Weights of a small transformer language model.
Architecture: RMSNorm before each block, rotary positions, no biases in attention or MLP, untied embeddings, some layers without attention, local attention windows, exclusive self-attention.
Training: a variant of Muon for these matrices, 160M tokens, 6229 steps.
Each number is 128 + 32 x the weight over its row's rms, rounded and kept within 0 to 255. Layers, rows and columns count from 0. The size above them is the row's rms in percent of the matrix's.

# layer 6 MLP down (transposed), 448x256, rms 0.121, rows 350-384, columns 64-127
size [100 107  99 105 103 103  99  98 100  96 112  99  99  98 100  98 101 102  99 103  96  98 102 101  98 103 101  99  98 102  97 101 101  96 101]
[[114 135  92 134  90 152 112 137 116 137 104  91 100 128 118  94 116 176 125 170 115 129  91 138 123 124 141 132  92 147 149 141 123 161 135 166 129 109 117 187 143 128 162 157 158 129 106  59 145 165 142  66 133 123 101 202 105  92 124 158 149  92  91 134]
 [117 166 123 116 146 167 140 137 185 169  78 154 142 133 155 148 115 180 105 109 105 101 132 145  85  92 171 145 173 130 143 110 153 151 136 168 130 134 158 164 116 160  96  57 141 137  91 150 171  80 138 160 118 169 133 153 161 112 105 139 104 168 122 101]
 [165  79 218 175 130  77 186  90 128 147 156  62 103 101 131 156 159 136 188 137 124 126 115 141 147 104  66 133 122 142 147  90 113  97 110  50 126 137 138 163 157 170 117 136 194 113 113 152 112  40 118 155 163  22 167 122 111  91  95 211 106 154 103 157]
 [118 125 122 137 128 125 113 133  79 113 119  81 150  94 146 154 115 153 135 139 123  77 164 108 146 103 182 131 136  97 174 138 137 172 133  97 130 177  43 109  62 210  82 128 184 141 145 157  89  69  94 142  89 129 141 160 133 147  97 115  97 109 142  99]
 [154 130 141  87 115 149 134  81 155 120 165 150 136 150  78  91 129  73 132  71 122  56  85 127 143 113  55 182 151 156 138 126  95 160 139 120 175 168 157 132 112 122 168 132  99 130  86 158 131  88 120 121 177 129 145 203 140 167 146  89 166  95 137 133]
 [173 128 139 114 117  93 120 106 130 127 155 106 150  67  55 136 115  92 162  97 151  97  89  89  91 149 140 141  84 170 105 151 154 128 138 175 124 130 117 160 163 117 110 157 169 156 155 170  93 153 173 126 122 199 129  84 152 150 172 174 152 113 137 150]
 [143 151 123 162 156 153 146  81 155 136 140 140 180 161  66 116  94 100  86 129  69 111 159  99 152  76 117 101 133 145 143  55 115 143 116 162 130  70 115  81 149 151 155 157 114 138 146 128  98 114  55 117  77 120  65 128 174  93 114 136 182 151 131 172]
 [126 128 131 128 118 180 117  82 152  94 125  76 104  81  80 131 107  83 103 167 168  96  94 126 150 132 125 134  72 109 146 163 125  52  95 184 147 142 129 187 127  81 146 135 144  96 129 105 146 195 148 100 190 126 170 139 118  92 169 108 105 155 114 170]
 [ 69 155  82 125 153 122  92  96 118 129 105 133 125 147 130 108 159 148 144 126 122 158  94 112 153 133 143 125 127 168  86 137 135 130 109 142 134  77 163 131 121 148  30 135 170 147 173 125 103 118  56 158 184  95 128 226 145 130 148 121 143 112 149 163]
 [116 127 138 102 144  85 113 105  97 121 102 124 134 155 188 118 162 143 167  93 133 165 131 137 110 122 164 120 160 224 107  89 112 156 125 129 161 153 171  73 180 138 119 115 161 159 135  68 122 124 167 147  77 106 145  78 122 153 162 175 119 147 143  98]
 [130 112 104 106 148 110 154 149 136 144 123 145 158 158 144 110 171 128 144 100 130 142  87 145 104 119 111 110 172 120 126 126 114 141 111 115 143 159 126 116 159 125  93 107 167 198 163 104  82 115 145 150 155  96 118  88 124 166 136 125  78 139 117 176]
 [ 96  95 112  70 181 139  94  87  92 126 135 142 144 153 115 110 129 146 132 136 175 178 113 149 127 108 161 141 112 154 106 146  76 153 151 132  99  96  89 103 147 154  98 127 105 127 160 115 124 164 118 167 130 149 146 138 144 135 155 103  83 119  24 178]
 [ 49 119 183 125  94 131 114 129  90 165 132 169  98 152  98 226 156 143 123 129 160 157 126 125  88 107 150 138 120 152 138 135 186  85 138 117 131 123 120 150 123 181 151 129 115 117 100 129 110 171 100 168 167 148 172 116 140 145  99 167 130 104 127 108]
 [186 120  87 124 210 116  89 148 140 102  83 143  84  91 132 148 118  82 145  91 123  92 149  82 126  63 218 108  88  79 147 165 176 164 141 137 175  63 148 159 122 144 108 144 122 149 174 138 155  78 110 155 110 117 142 152 146 104 109 132 124 156 140 133]
 [ 99 168 123 112  93  77 135  77  96 135 177 168 143 129 102 166 131  85 140 142 119 183  83 203 116 202 142 119 104 161 148 174  96 101 138 147 134 133 137 143 157  87 182 106 122 116 127 132 107 196 112 141 121 170 108 128 170 124  90 165  99 135 143 109]
 [ 77  69  86 164 146 129  72 152 114 162 106 133 185 136 130  72 135  82 173 118 155 154 196 126 124 131 110 120 128 148 173 141  79 128  91 132  90  70 131  72 176 130 159 107 212 129 102 100 142 114 113  37  79 147  99 133 122 127 188 131 154 128 125 118]
 [117 170 147 142 153 178 153 101  84  92 117  99 115 104 174 151 157 161  89 133 159 105 100 139 108  74 156 117 105 180 109 159 173  66 145 191  95  88  76 159 111  97 146 103 130 150 134 197 155 113 122 127  95  50 178 179 147 172 121 119 104 132 150 117]
 [147 120 113  31 181 185 131 164  95 139 129 136 122  90 111 101 201  95  65 143 223 118  98 174  72 125 167 193 113 120 146 136 100 149 102 111  95 161 110 102 120 167 120 194 157 128  61 120 159 132 118 115 122 130 127 132 137 142 139 158 132  98  96  88]
 [140 145  96 180 161 122 147 103 156 157 128 131  95  86  93 143 169  68 105 136 106 169  40  60 134 124 136  97 105 119 156 106 125  79 114 166 148 130 120 129 153 121 166 105  85 128 139 144 128  68 181 183 173 166 130 168 128  97 109 131 132 108 163 167]
 [203 155 134 122 128 130 169 133 116 164 166 108 149 137  92 129 139 144 144  69 163 132  88 122 142 143 133 131 107 102 125  79 142 144  92 145 123 109 166  84  86  96 155 185 140 113 120  92 137 121  96 195  99 128 188 145 150 126 146 101 229 144  91 159]
 [114 188 100  89 153 104 122 143 136 107 128 126 138 113 116 175 115 174 182 130 176 214  81 158 123 164  83  30 133 147 159 138 164 147 109 151 105 158 112 182 108 157 165  65 113 183 112 117 131 210  87  91 158 147 159 155 100 139 145 119 164 157  79 155]
 [ 69 143  51 170 113  33  89 101 137 120 114 128 157 103 137 117 156 106 152 204 153 121 103 105 149 129 146 161 118 116 130 115 130 128 144 144 172  82 117 119  91 124 180 132 140 128 135  94 142 126  73 100  92 109 114 115 128 152 115 167 169 177 119 109]
 [ 98  92  99 120 107 108 148 134 179  95 143  84  96 151 146 127  87  89  61 119 132 147 149 119 179 142 113 171  25 132 136 149 156 149 213 137 100 128 172  97 120 121 106 175  74 104 110 126 169 121  50  89 156 168 125 143 146 122 150 122 180 187 132 175]
 [183 162 127 125 181 198 130 141 131 118  91 161  83 124 134 165 110 154 109 112 121 121 103 122 201 153 108 131 130 152 155  87  79 111 123 192  75 112 124  91 161 151 139 103  69 131 108 170 174 141 174 129 165 123  68 142 148 183  91 126 109  63 131 120]
 [132 109  72 158  77  86 151 115 121 131 132 124  88 114  91 123 159 127  96 100 143 111 134 135 132 201  70 114 139 142 149 178 141 146 141 105 162 145  96 175  74 134  97  46 152 102 110 163 103 155 143 185  62  94 103 127 143  95 147 130 110 110 136  80]
 [138 141 103 125 122 169 181 131 185 154 101 110 145 166 124 125 165 171 124 137 142 162 151 192 162 183 168 165 110  67  89 168 132 156 148 140 148 104  63 151 137  80 114 104 124 103 147 126 175 136 150 210  68 106  65  76  81 148  90 176 152  72 122 110]
 [189  88  82 113 164 115  32 142 117 139 158 172 173  89 186 129 151 118 121 136  95 142 104 127  97  87  70 139 102 138 126 147 151 167 111 136 107 228 157  87 144 110  89 116 118 112 124 147 143  82  70  84 113 133 135  75 152 123 187  84 128 153 126  83]
 [172 102 120 131 108 140 160 195 128  86 110 138 161 111 105 113 129  79 128  98  93 107 102  91 106 141  93 107 108 126 166  91 155 156 121 151  69 167 124 108 156 161 162  86 115  99 167 142 124 105 172 110 130 195  96  89  97 136 174  55 212 102  81 197]
 [106 139 107  74 166 164 144 136 117 112 134 156 170 120 192 108 149 155 127 147 127 127 144 134 109 160 161  91 123 101 134 167 103 108  95 131 174 140  91 106  14 113  83  78 140 105 129 151 129 109 172 109  96 164 184 114 168 117 127 121 143 100  60 125]
 [144 148 159  66 129 137 131 132 134 111 199  98 107 210 127 150 136 134 159 118 108 104 152 161 159 116 108 151 126 164 110 132 119 123 173 141 113 203 141 111 170  57 105 122 121 137 185 115 149 162  73 159  93 156 121  97 136 169 110 114 106 126 112  90]
 [163 142 107 131  96  77 193  98  46 110  98 141 161  83  80 147 140 129 116  99 158 107 118 119 147 125 135 147  98 112 153 120 117 112  78 142 129 117 101 126 131 145 127  96 111 151 116 138  72 135  96 104 126 100 141  89 155  94 139 118  84 128 105 118]
 [111  99 139 143 124 110  15 146 111  92 113 129 143 147  84  98 184 114 142 116 141  60 112 178  72 115 117 102 136 180 104 112  89 130 127 147 146  90  72 154 125 138  99 125 182 138 134 138 186  85 121 119 135 118  96  91 102 142 108 139 182 134  84 125]
 [119 168 119  85 130  93  97 107 115 175  99  93 135 172 107 139  95 150 106 136 116 105 120 135 139 128 132 143 122  83  90  85 124 165  49 188 113 181 111 128 130 106 142 111 123 117  88  59 138  92  91 151 138 138 157 120 159  84 120  83 197 168 147 111]
 [104  64  94 112 100 101 177 133 159 123 113 119  99 113 126 145 166 101 140 103  87 116 106 104  62  99 151 139 149 128 145 137 109 165 147 188  42 146 156 124  95 110 152 101 146 135 137 132 153 111  73 133 118 146 135 151 105 134 150 122 130 126 196 102]
 [ 75  92 116 169 132 122 122 135 179 126 187 127 142 105 108 155 138 155 161 137 138 184 180 144 139 119  64 120 163 141 133 119 121  87 156 138 109 132 128 101 159 132 167  72 163 151 110 146 106 100 121 142 109 108 120  98 145 168 120 158  77 179 135 143]]
# layer 6 MLP gate, 448x256, rms 0.174, rows 351-385, columns 64-127
size [104  98 103 103 110 103  98  99  98  93  96  96 106 100 100 101 100  98  99  97 101 102  98  98 104  99 105 101 101 100  98 101 100 103  98]
[[195 132  95  70  94 132 164 102 121 119  91 148 175 133 153 181  89 132 128  88  44  69 101  76 142 157 127  85 154 140  88  99 134 105 142 106  75  70 149 154 153 166  73 165 171 101 103 113 134  72 164 144 139 150  94  70 150 115 133 128 164 140 115  96]
 [139  96  98  43  85 147 160 133 104 164 131 136 137 120 155  77 165 181 158 168 130 150  99 100 110 185 167  63 118 105 149 120 120  95 136  90 104 113 104  80 139 159  96 112 133 116 116 123 182 195 116 111 111 151 188 166  99  46 143  46 160 166 159 115]
 [131 131  86 145 126 107 111 136  82 128 194 118 182 141  85 141 131 106  98 136  85 156 116 132 160 128 139  84  92 143 166 214  98 148 144 146 143 117 119 115  90 192 121  96 102  71 105 101 144 153 148 105 123 170  67 101 130 128 123 130 117 127 103  63]
 [ 82 101 118 145  56 153 109 123 120  73 116  52 156  92 146 145  77 119 135 105 125 102 101 132 119  89 133 159 181 132 202 108 152 144 127 106  89 165 142 165 115  80 141 136  86 150  88 140 214 185 175 142 187 162 111  91 202 112 141 100  89 123 138 157]
 [132 135 166  90 141 170 119 150 146 106 103  97 145 132 144  77  77 191 107 120 131 186 113 175 152 121 113 158 149 122 102 127 101 101 147 166 140 102 111  96 119  90 159 142 113 107 106 139 110 138 150 163  89  68  76 124 110 107  90 121 184 168 144 132]
 [166 137 183 147  85 146  86 123 145 145 154 135 103  88 134 163 119 183 130 158 129  74  87 106  98 124 126 148 182  92  85 161 115  83 110 121 131 107  83 140 165 152 116 136 125 173 117 111 160 121 133 185  90 127 147 108 153 109 115 138 173  59  50 117]
 [ 64 124 133 194 127  85 140 164 120 176 138 163 144  96 126 130  91  86 100  91 180 132 160  97 156  98 109 142 131 143 166  98  95 119 131 120 214  69 112 117 149  90 179 118 168  91 102 128  94 122 160 131 102 132  95 120 149  70 146 111 104 144 131 187]
 [148 130 111 123 157 146 161 114 143 180 165  78 115 163 167  74 109 121  77 211  96 160 133  92 138  79 120 136 119 127 144  80 157 107 121  82 137  81  98 163 120  82 150 153 157  90 164 149 104 127 112 132  95 145 160 155 124 121 120 148  71 133 110 113]
 [123 136  91  67 148 125 135 163 244 139 130 141 121 102  97 167 166 142 110 152 102 135 162 152 133  88 126 107 107 169 111 154 132 120  67 152 111  94 165  99 168 184 159 159 165 168 113 154 150 144  97 145 137 145 173 189 115 115 133 137 104 123 134 155]
 [123  95 125 127 150 129 125 136  46 164  73 161 127 163 113 106 155 145 123 125 140 151 112  95 101 111  82 148 192 117 147 150 140 159 150  87 123 152 141 136  80 166 171 134 135 152 120 153 125 100 162  51 167 124 114  70 104 191  88 156 126  75  72 112]
 [113 184 100  76  96 129 103 133 119 106 180  95 134 185  88 103 111 159 124 193 139 163 113 159 101 128 152 109 116 139 103 194 176 137 149 142 153 122 145 166  93 102 137 138 149  58 117 156 120 204 131  63 167 157 115 101 132 118 125 136 127 121 142 100]
 [121 187 116 137 166  87 185 111 120 112 108 120 117 132 110 140 151 118 166 165 159 190 134 171 121 137 160 138 100 120  83 137 143  96 145 121 137  49 135 149 146 124 152  95  78 103  85 161  99 195 196 145  71 100 143 190 122 197 153 134 149 145 121 122]
 [172 155 137 109 106 143  86 115 162 160 181 122 138 148 157  60 170 161  44 171 119 103 158 128 110 128  90 102 144 121 138  91  96 103 150  91 152 174  95 111  97 153  74 189 215 147 142 104 137 100 183 105  94 154  94 137 212 119 181 110 105 120 106 116]
 [164 168 154 139 129  92 162  97 125 155 127 104  50 178 121 183 133 140  94 135 179 176 153 154 166 160 133 169  93 147 110 128 148 160 125  63 165 145 145 138 117 151  76 153 180 120 125 153  90 118 105 124  72 114  98 143 136 151 133 123 101 102 105 113]
 [107 105 158 108 122  67  82 138 176 141 136 118  90 158 187 140  94 106 145 173 141  92 177 113 126 130  72 142 129  99 133 114 137 140  90 127 137  88 102 131 170 101 125 125 132  75 120 161 121 153  68 119 111 115 145 156  85  63  98 140 144 122 112 138]
 [116  93 104 133  82 127 137 108 136 115 138 133 126  98 126 220  67  51  94  43 141  99 103 111 166 145 135 122 168 119 179 141 106 204 115  61 109  80 147 115  68 150 141 115 128 161 149 145 110 156 145 141 176  97  83 131 115 107 118 119 119 149 126 142]
 [ 58 174 144  89 103 152 139 142 130 138 117 200 149 169 168  87 147 161  99 125 177 124 121 109 107  46 210 143 166 156 113  94 137 131  88 138 155 112 145  96 111 142 127 168  79 156 158 122 143 138 123 153 179 231 150 120 122 102 117 131 138 135 161 152]
 [144 138  75 184 126 121 145 151 135  94  95  91 146 117 123  42 115 144 121 126 127 149 128 148 126 137 132 140 202 131 147 171 112 156 103 129 132 144 142 133 140 127 134 111 131  80 101 136 166 116 134 141 147 149 189 139 115 138 110 142 136 123 128 132]
 [149 147 133  87 103 134 126  81 141 143 170 154 125 166 142 122 127 133 102 105 174 141 140 103 102  90  94 154 116 127 139 109 118 151 143  70 112 130 131 144 122  90  72 122 121 129 108 143 174 135  83 121 114  55 122 188 103 110 158 197  77 141  85 127]
 [106  97 115  92  82 116 194 146 105 125  98 121 132  95  98 160 158  86 108 163 141 121 118 120  90 146 122 126 142 145 140 149 162 139 141 121 136 135  80 114 106 205 144 125 136 113 142  86 151 162 151  59 109 114 127 169 171 167  43 131 139 159 155  81]
 [189 112 190 109 108 165 149  97 122 176  97 152 185 147 150 180 171 121 109 216 171 117  68  81 144  75 111 187  94 163 104 125 125 143 132 164 165 147  91 167 110 159 167 188 136 133 152 142  91 187 168 137  94 171 110  84  83 140 120 116 162  81  78 121]
 [132 174 126  94 112 132 105 162 125 137 177 145  98 122 157 128 176 107 171  87 137  37 137 165 102 174  82 173 116 161 148 181  97 131 111 129 135 114  74 128 138 106 173 123 136 152 107 119 176 152  98 175 157 137 183  99  75 116 179  81 158 113 126 166]
 [160 183 237  99 127 178 192 143 144 166 142 143 138 170 127 131 110 106 149  88  97  85 124 103 139 122 124  97 153 148 135 155  85 133  89 127  38  71  91  97 119 152  71 122 138 150 169 136  94 167 155  95 144 187  38 154  94 111 106 100 135 169 119 145]
 [ 96 102  73 145  89 119 121 157 159 109  80 124 125 115 110 188  99 156 182 168  65 129 145 144 147  78 142  96 142 107 147 141 102 106 145 138 133  74  98 118 191 126 118  99 101 111 152 152 168 163 178 180 188 106 130 160 179 189 145  58 110  89 157 117]
 [101 114 152 182 164 153 196 168 142 167 114 156 149 101 176 100 130 142 195 115 153 135  94 155 105 126  52 164  89 144  92  85 168 162 140 123 120 126 156 103 142  38  84 107 179 148 159 153  92 170 103 128 105 112 118 158  91 133  87  76 102 125 120 210]
 [120  88 161 113 135  93  96  78 156 102 102 166 112  96 109 141 119 128 106 130 135  84 139 169 128 113 142 212 116 137 118  85 166  86 205 113 143 154 182 106 128  32 105 143 139 146 191 112 150 136 158 150 116 126 128 157 131 111 113 147 102 145 193 129]
 [136  98  97 166 119 129 122 132 153 159  99 145 173 104 139 189 127 140 131 145 154  65 137 160 146 168 155  74  91 152 153  98 100 112 132 166  91 148  95 119  77  96 106 132 145 183 138 163  96 166 154 135 116 106 166 112 119 115 119 160  83 115 137  98]
 [ 97 139 104 121 112 130 121  83  99 108 148 156 136  92 131 144 111 137 124 144  89 133 174 165 140 162 144 102 159 176 121 132 105 148 137 137  80 133 127 143  83 127 160 100  99 176 117 191 154 183 141  60 150 158 163  93  95 109 130 110  61 127  51 140]
 [125 102 166 177  67 162 158 136 118 114  78 120 105 140 127 128  89 135 118 106 134  55 118 121 122 125 134 110 108 169 192  86 190 167 131 131 134 109 181 146 172 129  95 191 152 123 126  98 141 115 146 104 132 133 203  69 133 134  89 100 108 145 163 110]
 [146 138 148 169 157 123 136 141 133 131 185 172 127  99 131 154 132 112 127 180  84 117 195 116 139  99 113  74 126 163 143 145 103  63 135 118 104  83 167  67 122 174 118 119 147 133 107 189 142 128 116 116  98 121 120 144 133 151  91 131 140 206  94 135]
 [ 97 160 104 132 177 123 139  93 137 130 136  89 148 149 138 120  99 146  98 120 136 125  75 101 160 135  73 127 152  76  44  91 116 125 110  84 140 140 157 133 121 120  63 175 146 114 135 111 124 152  78 128 148 140 127 175  97  97  94 150 142 159 141 158]
 [ 59 116 129 129 118 160 132 112 174 159  39 105 112 128 167 158 152 169 118 151 114 164 152 163 155  99  91 142  99 106 155 133 137 160 110 112 156 146 168 120  96 139 154 157 176 143 152 125 158 154 155  85 129 146 105 114 179 106  96 153 150 113  80  90]
 [153 151 153 123 115 181 146  96 116 135 105 115 171  93  68 190  96 136 128 135 102 179 138 153 100 127 163 173 147 153  90 163 149 127 108 178 145 124 109  87 143 108 161 111 207 183 112 107 141 159  92 120 127  77 165  95 112 191  96  86 130  94 157 133]
 [118 145 131 166 123 151 169 173 127 129 189 125  58 138 115 118 194 140 115 170 121 147  87 139 124  88 198 125 122 104 115 115 115 105 129 100 116  81 107 153  86  76 117 124  97 118 106  88 124 199  98 113 135 135 104 170 126 139  58 144 131 130 117 158]
 [106  96 160 195 128  73 146 153 153 104 124 103 129 129 127  49  92  55 117 161 172  95  77  96 168 156 109  98 117 131  91 149 144 109 131  99 114 160 118 105 106 126 139 104 152 164 107 142 154 186 136  85 111  64 122  62 180 134  85  88 157 159 129 107]]
# layer 6 MLP up, 448x256, rms 0.18, rows 351-385, columns 64-127
size [104  96 106 102 105 104  96 102  98 111 101  97 106 101 101 104 100 100 100  97  99 101 100  99 100  99 101  99 102  95  98 102 100 101  97]
[[ 97 172  81 166 108 111 174  94  84 158 108 145 129 107 113 102 200  81 184  83 134 100  66 138 118 181 172 122  97  82  82 161  81  95 149 139 134 124 148 159 122 128 139 159 145 144 100 116 102 188 175 107 123  74 151 146 150 151 115 103 106 105  80 126]
 [139 104 101 152 102 130  94  80 119 163  63 114  82 129 156 203  87  78 160 131  93  95 175 105 148 154 175 138 119 122 126 101 162 165 140  81 124 107 109 126  51 152 127 109  87 131 117 109 134  69  86 134 149  80  99 138 115  46 114 169 162 131 138 134]
 [140 165 150  91 137 108  70 143 128 130 113 134 135 174 120  73 136 112 159 122 157 143  82 128 149 155 149 148  69 169  75 169  88 117 135 132  85 104 112 129  93  84 182  74 145 133 107 167  98 187 167 115 103 131 129 131  80 122 134 158  75 154  83 144]
 [117 116 100 119  94 139 174 112 145 109 128 125  70 138 130  87 153 105 113 104 153  83  85 118 153 158  88 154 168  94 160 103 183  81 175 108 153  99 172 109 154 137 144 149 210 112  83  74 133 151 134 124 140 162 191  93 177 129  89 127 153 107 113 151]
 [103 157 144 123 123 129 173 144 100 181 123 148  91  92 113 146 164 124 164  63 118 159 144 145 137  98 116 132 158 168  87 129 132 160 150 172  71 117 169 167 119 130 129 113 140  93 121  70  97 107 168 121  99 117  93 138 160 174 114 143 193 126 144 223]
 [100 109 115 151 130 133 160 143 152 159 108 153 187 148 179 147 138 128  88 146 135 205 147 146 142 132 149  93  87 126 143 124  88 123 158 110  82 122 118 137 142 101  90 161 173 125 187 113  88 140 133  85  65 141 181 119 160 125 161 135 160 201 120 150]
 [147 105 148 129 178  92 128 164 145 128  77  62 133  71  68  71 143 146  79 146 135  73 139  68 109 112 177 145 126 199  86 114 192 112 138 179 106 104 100 155 133 132 143 163 203 130 141 120 109 164  91  88 119  86  67 131 166 150 122  84 137  89 173 115]
 [163 126 123 122 208  75 136 143 131 147 131 136 121 129 138 172 118 127  89 145 116 155 127 106 186 152 190 123  98  94 152  82 109 177 164 127 104 113 194 141 134 102 140  84 137 149 138 131 191 141  43 129 122 116 154 159 145  86  89 147 120  87 152 160]
 [111 204  62  88 182 107  96 192 189 184 151 147 112 123 118 133  69 156 130 105 123 160 109 107 110 133 100 166 218 115 143  85  60 123 148 122 126 158  95 122 176 171 144 156 203 168  86 144 156  96 134 145 176  89 133 142 136 106 116  83 168 106 148 160]
 [116 152  95  92 139 153 182 117  49 158 125 147 144 142 118 126 150 117 128 152 135 150 126  74 132  85  64 181 117 148 109 102 137 154 109 103 125 169 123  87 166 125 120 115 140 154 154 154  94 154 155 102 115  88 132  40 128 191 169 116 127  96 136 164]
 [ 59 133 131 110 109 178 148 124  92 121 169 176 113 146 165 150  94 106 121 163 122  86 128 116 147 111 133 157 122 131 189 136  93 156 134 107 156 151 156 130  91  81 114 150 160 118  71 136 121 134 108 114  81 150 140 146 147 152 138  83 141  96  87 125]
 [ 97 103  95 143 118 132  99 121  89 152 126  91 149 103  84 152 104 138 106  97  83 141 117 169 169 138  74 106 136  86 151 108  87 108 166 138 127 116 101  93 125 151 131  89 100 142 153  98  78 117 134 150 141 127 122 130 237  90 150 178  60 185 178  90]
 [ 50 141 148 109 144 120 109 158 115 115  43 181 125 124  72 130  81  98 106 145  58  89 100 157 130 113 207 125 109 166 109 128 179 154 114 206 158 111 123  55  90 126  86 139 144  90 170 178 163 206 110  87  62  88 103 122 150 127 108 164 141 143 116 174]
 [139  94 183  84 116 106 127 137 126  66  83  92 144 150 136 196 170 151 113 128 100  95 109 193  87 114 126 143 150 163 130 116 169 105 115 135  85 149 146  77  90 168 167 140 111 132 158 132 109 111 140 137  94 111 132 120 117 133 126 124 161 130 117 159]
 [187 137 172 194 100 190 131 149  66 155  86 147 121 111 105  55 152 142 103  91 172  73 112 144 131 134 137 103 152 139 108 102 115 121 181 122 133 119 146 108 209 166 100 117 137 143  83  97 124 132 137 109  89 112 129 108 122 179 137 113  93 137 142  96]
 [118  83 149 120 135 170 193 131 140 133 142 165 108 203 170 143 175 177  85 157 153 171 171 117 133 174  92 136 134 172 149 128 230  50 140 105 120 143 150 123 128 109 133 111 145 139 159 167 155 126  90 184 112 128  48 113 183 150 128 133 113 162 149 118]
 [184 152  85 117 163 128 153 108 107 131 121 143 124 123 127 125 149 121 161 104 133 161  86 127 144 158  69 121 136  77 112 123  99 151 142 167 168 124 121 135 154 145 175  88  92 145  75 167 140 117  97 130  85  54 133 142  91  57 111 139 127 100  99 144]
 [151 156 120 125 153  88 119  68 142 132 111 138 123  71 139 157 139 108 150 124 116  54 159 121 164  89 102  82 132 141 151 160 170 183 105 180 120 141 116 119 160 147  87  86 132  77 176 145 123 142  96 121 165 127 104 182 115 155 147 109 165 164 148  84]
 [157 115 106  95 144 115 115 149 114 149 110 152 159 173  82 155 181 151 164 130 189  59  89 169 207 113 151 136 120 122 189  75 148 102 131  86 133 118 120  98  95 125 112 187 119 132 149 104 127  70 122 168 158  80 138 150 111 108  89 103  94 105 123 116]
 [ 90 178  97  87 139  84  83 105 114 128 171 100 168 115 128 153 167 176  54 123  98 112 110 146 107 135 123 119 186 119 146 156 114 115 114  96 120 137  71 173 179 127 108 105  83 176 174 103 167 169 131 164  38 147  76 169 106 156 170 159 119 158  86  84]
 [122 132 140  89 109 139 146 133 150  92 136 138 157 175 158 117 115 105 167 165  76 143 129 120  93 119 136 147 113  92 117 104  43 180 122 133 137 120 112 116  86 145 124 146 128 120 173  89 108 126 159  41  96 168 154 112  84  97 158 131 144  73 127  99]
 [ 98 157  67  75 101 114  94 112 157 129 109 118 204  90  82 126 125  97 129 199 176  91  65 159 170 100 140 148 102  76 124 109  97 195 183 110 129 103 109 122 123 101 162 166 143 151 159  98 141  89  80 132 115 114 159 135 139 140 112  55 110 137 156  76]
 [107 138 118 122 123 124 157 125 140 136 120 147 148  89 164 165 141 110  72 163  73 139 105 195 136 175 131 117 185 117 118  70  55  87  95  97 139 137 138 119  55 128  93 127  65  92 202 105 128  94 124 110 131 151  72 131 102 142  96 166 174 126 136 152]
 [ 74  75 140  97 160 169 132 123 115 186 165 139 130 134 123  97 119 146 104 135 158 176  91 103 124 121 154 123 149 122  82 147 161 109 156 111 111 121 122 142 145 147 195 111 153 138 162 109 125 121 158 129 146 165 136  65 138 170  68 114 126 119 115  64]
 [ 94  71 187 105  83 113 140  76  62 103 124 143  85 126 163 148 118 103 150 104  91 112 146 115 212 174  90  94 158 137 107  95 122  57  95 121 122 107 155 109 177  71 140  78  61 129 118 126 148 153 154 153  83 143 116 168 128 117 115 117 132 133 115 168]
 [156 167 112 154 130 114 140 128 147 121 153  93 121 153 102 121 147 194 175 111 124 130 120 179 124 127 155 127 110 146  89 130 129 183 213 162 166 176 155 134 108 131 147  51 175 179 162 128 164 110 120 147  84 154 121  95 125 113  55 125 167 180 171 134]
 [172 146 161 135 168 143 178 121 127  96 153 114 142 140 120 113 173 163 153  60 116 110 119 102 123 100 139 120  73 139 142 131  81 154 124  56 103 168  80 101 125 131 121 136 102 222 167 169 146  98 135 161  66 184 116 137  57 155  68 128 139  96 123  83]
 [ 95 125 144 121 124  78  65 128 137 145 115 198 145 172  77 110 176 128 166 144  86 100 143  95 122 133 167 119  90 133  86  87 109 164 212 110 123 120  90 156 132 162 117 135 102 123 106 149 134 137 166 112  89 170 131 101 113 133 163 173 147  87 111 123]
 [138 140 124 118  92 101 122  99 129 178 127 107 113 175 160 100 120 109 162 100 116 137 149 108 101 119 163  99 174 189 160  89 166 118 116 154 148 117 124 122 135  75 106 133 116 155  61 188 166 137 149  64 206 114 170 206 158 107 139  92 227 163 190 158]
 [163 123 120  46 135 127 101  82 189 173  87 114 102  92 111 123 125 183 139  82 138 105 114 114  97 140 159  78 131  96 137 156 109 172 154 164 170  36  93 196 159 101 138 152 127 120 118 120 147 124 142 128 139 158 161  96 160 113 109 137 131 158 185  69]
 [106 118 168 199 110  97 123 103  99 141 147 138 171  76 121 116 170 121  46 116  80 120 102 126 109 161  83  72 122 149 124 174 126 136 119 155 135 135 125 120 176 180 133 144 178  91  92 130 190  75  34 105 142 177 149 128 177 145 141 154 118  91 156 146]
 [120 152 134 110  89 145 125  87 120 158 135 157 150 106  58  90  90 135 168  86 116 113 177 112  89 107 128 121 121 146 115 175 121 162 122 170 146 159 102 174 129 182 142 166 169 132 117 137 106 136 196 151 206 145 162  80 109 132 137 153  79 136 140 103]
 [ 80 132 121  93  68 124 128 124 178 122 144  92 124  94  68 101 169 146 150 183  96 100 119 152 124 136 197  65 106  87 155 110 164 169 193 108 108 108 108 160 103  99 119 140  86 138  72 224 122  95  92 126  94 133 120 154  87 124  96 104 131 151 157 148]
 [148 155 189  59 127 112  79 122 136 138  97 119  59 128 118 101 100 130 143 153 126 132 109 142  96 124  63 111 105 187  82  84 113 150 159 101 154 109 163 150 145 125 119 124 108  63 131 154 116 129 161 105 133 105 132 109 119  98 166  60 112 112 141 130]
 [ 89  62 134 109 137 125  94 163 117 151 117 137 150 148 121 155 143 149 150  88 141  87 136 180 203 193 178 139 118  90 164 114 151 144 159 104 103 109 126 108 105 107 145 126 127  88 148 150 162 143 194 188 128 169 133 161 104 176 188 101  97 119  78 122]]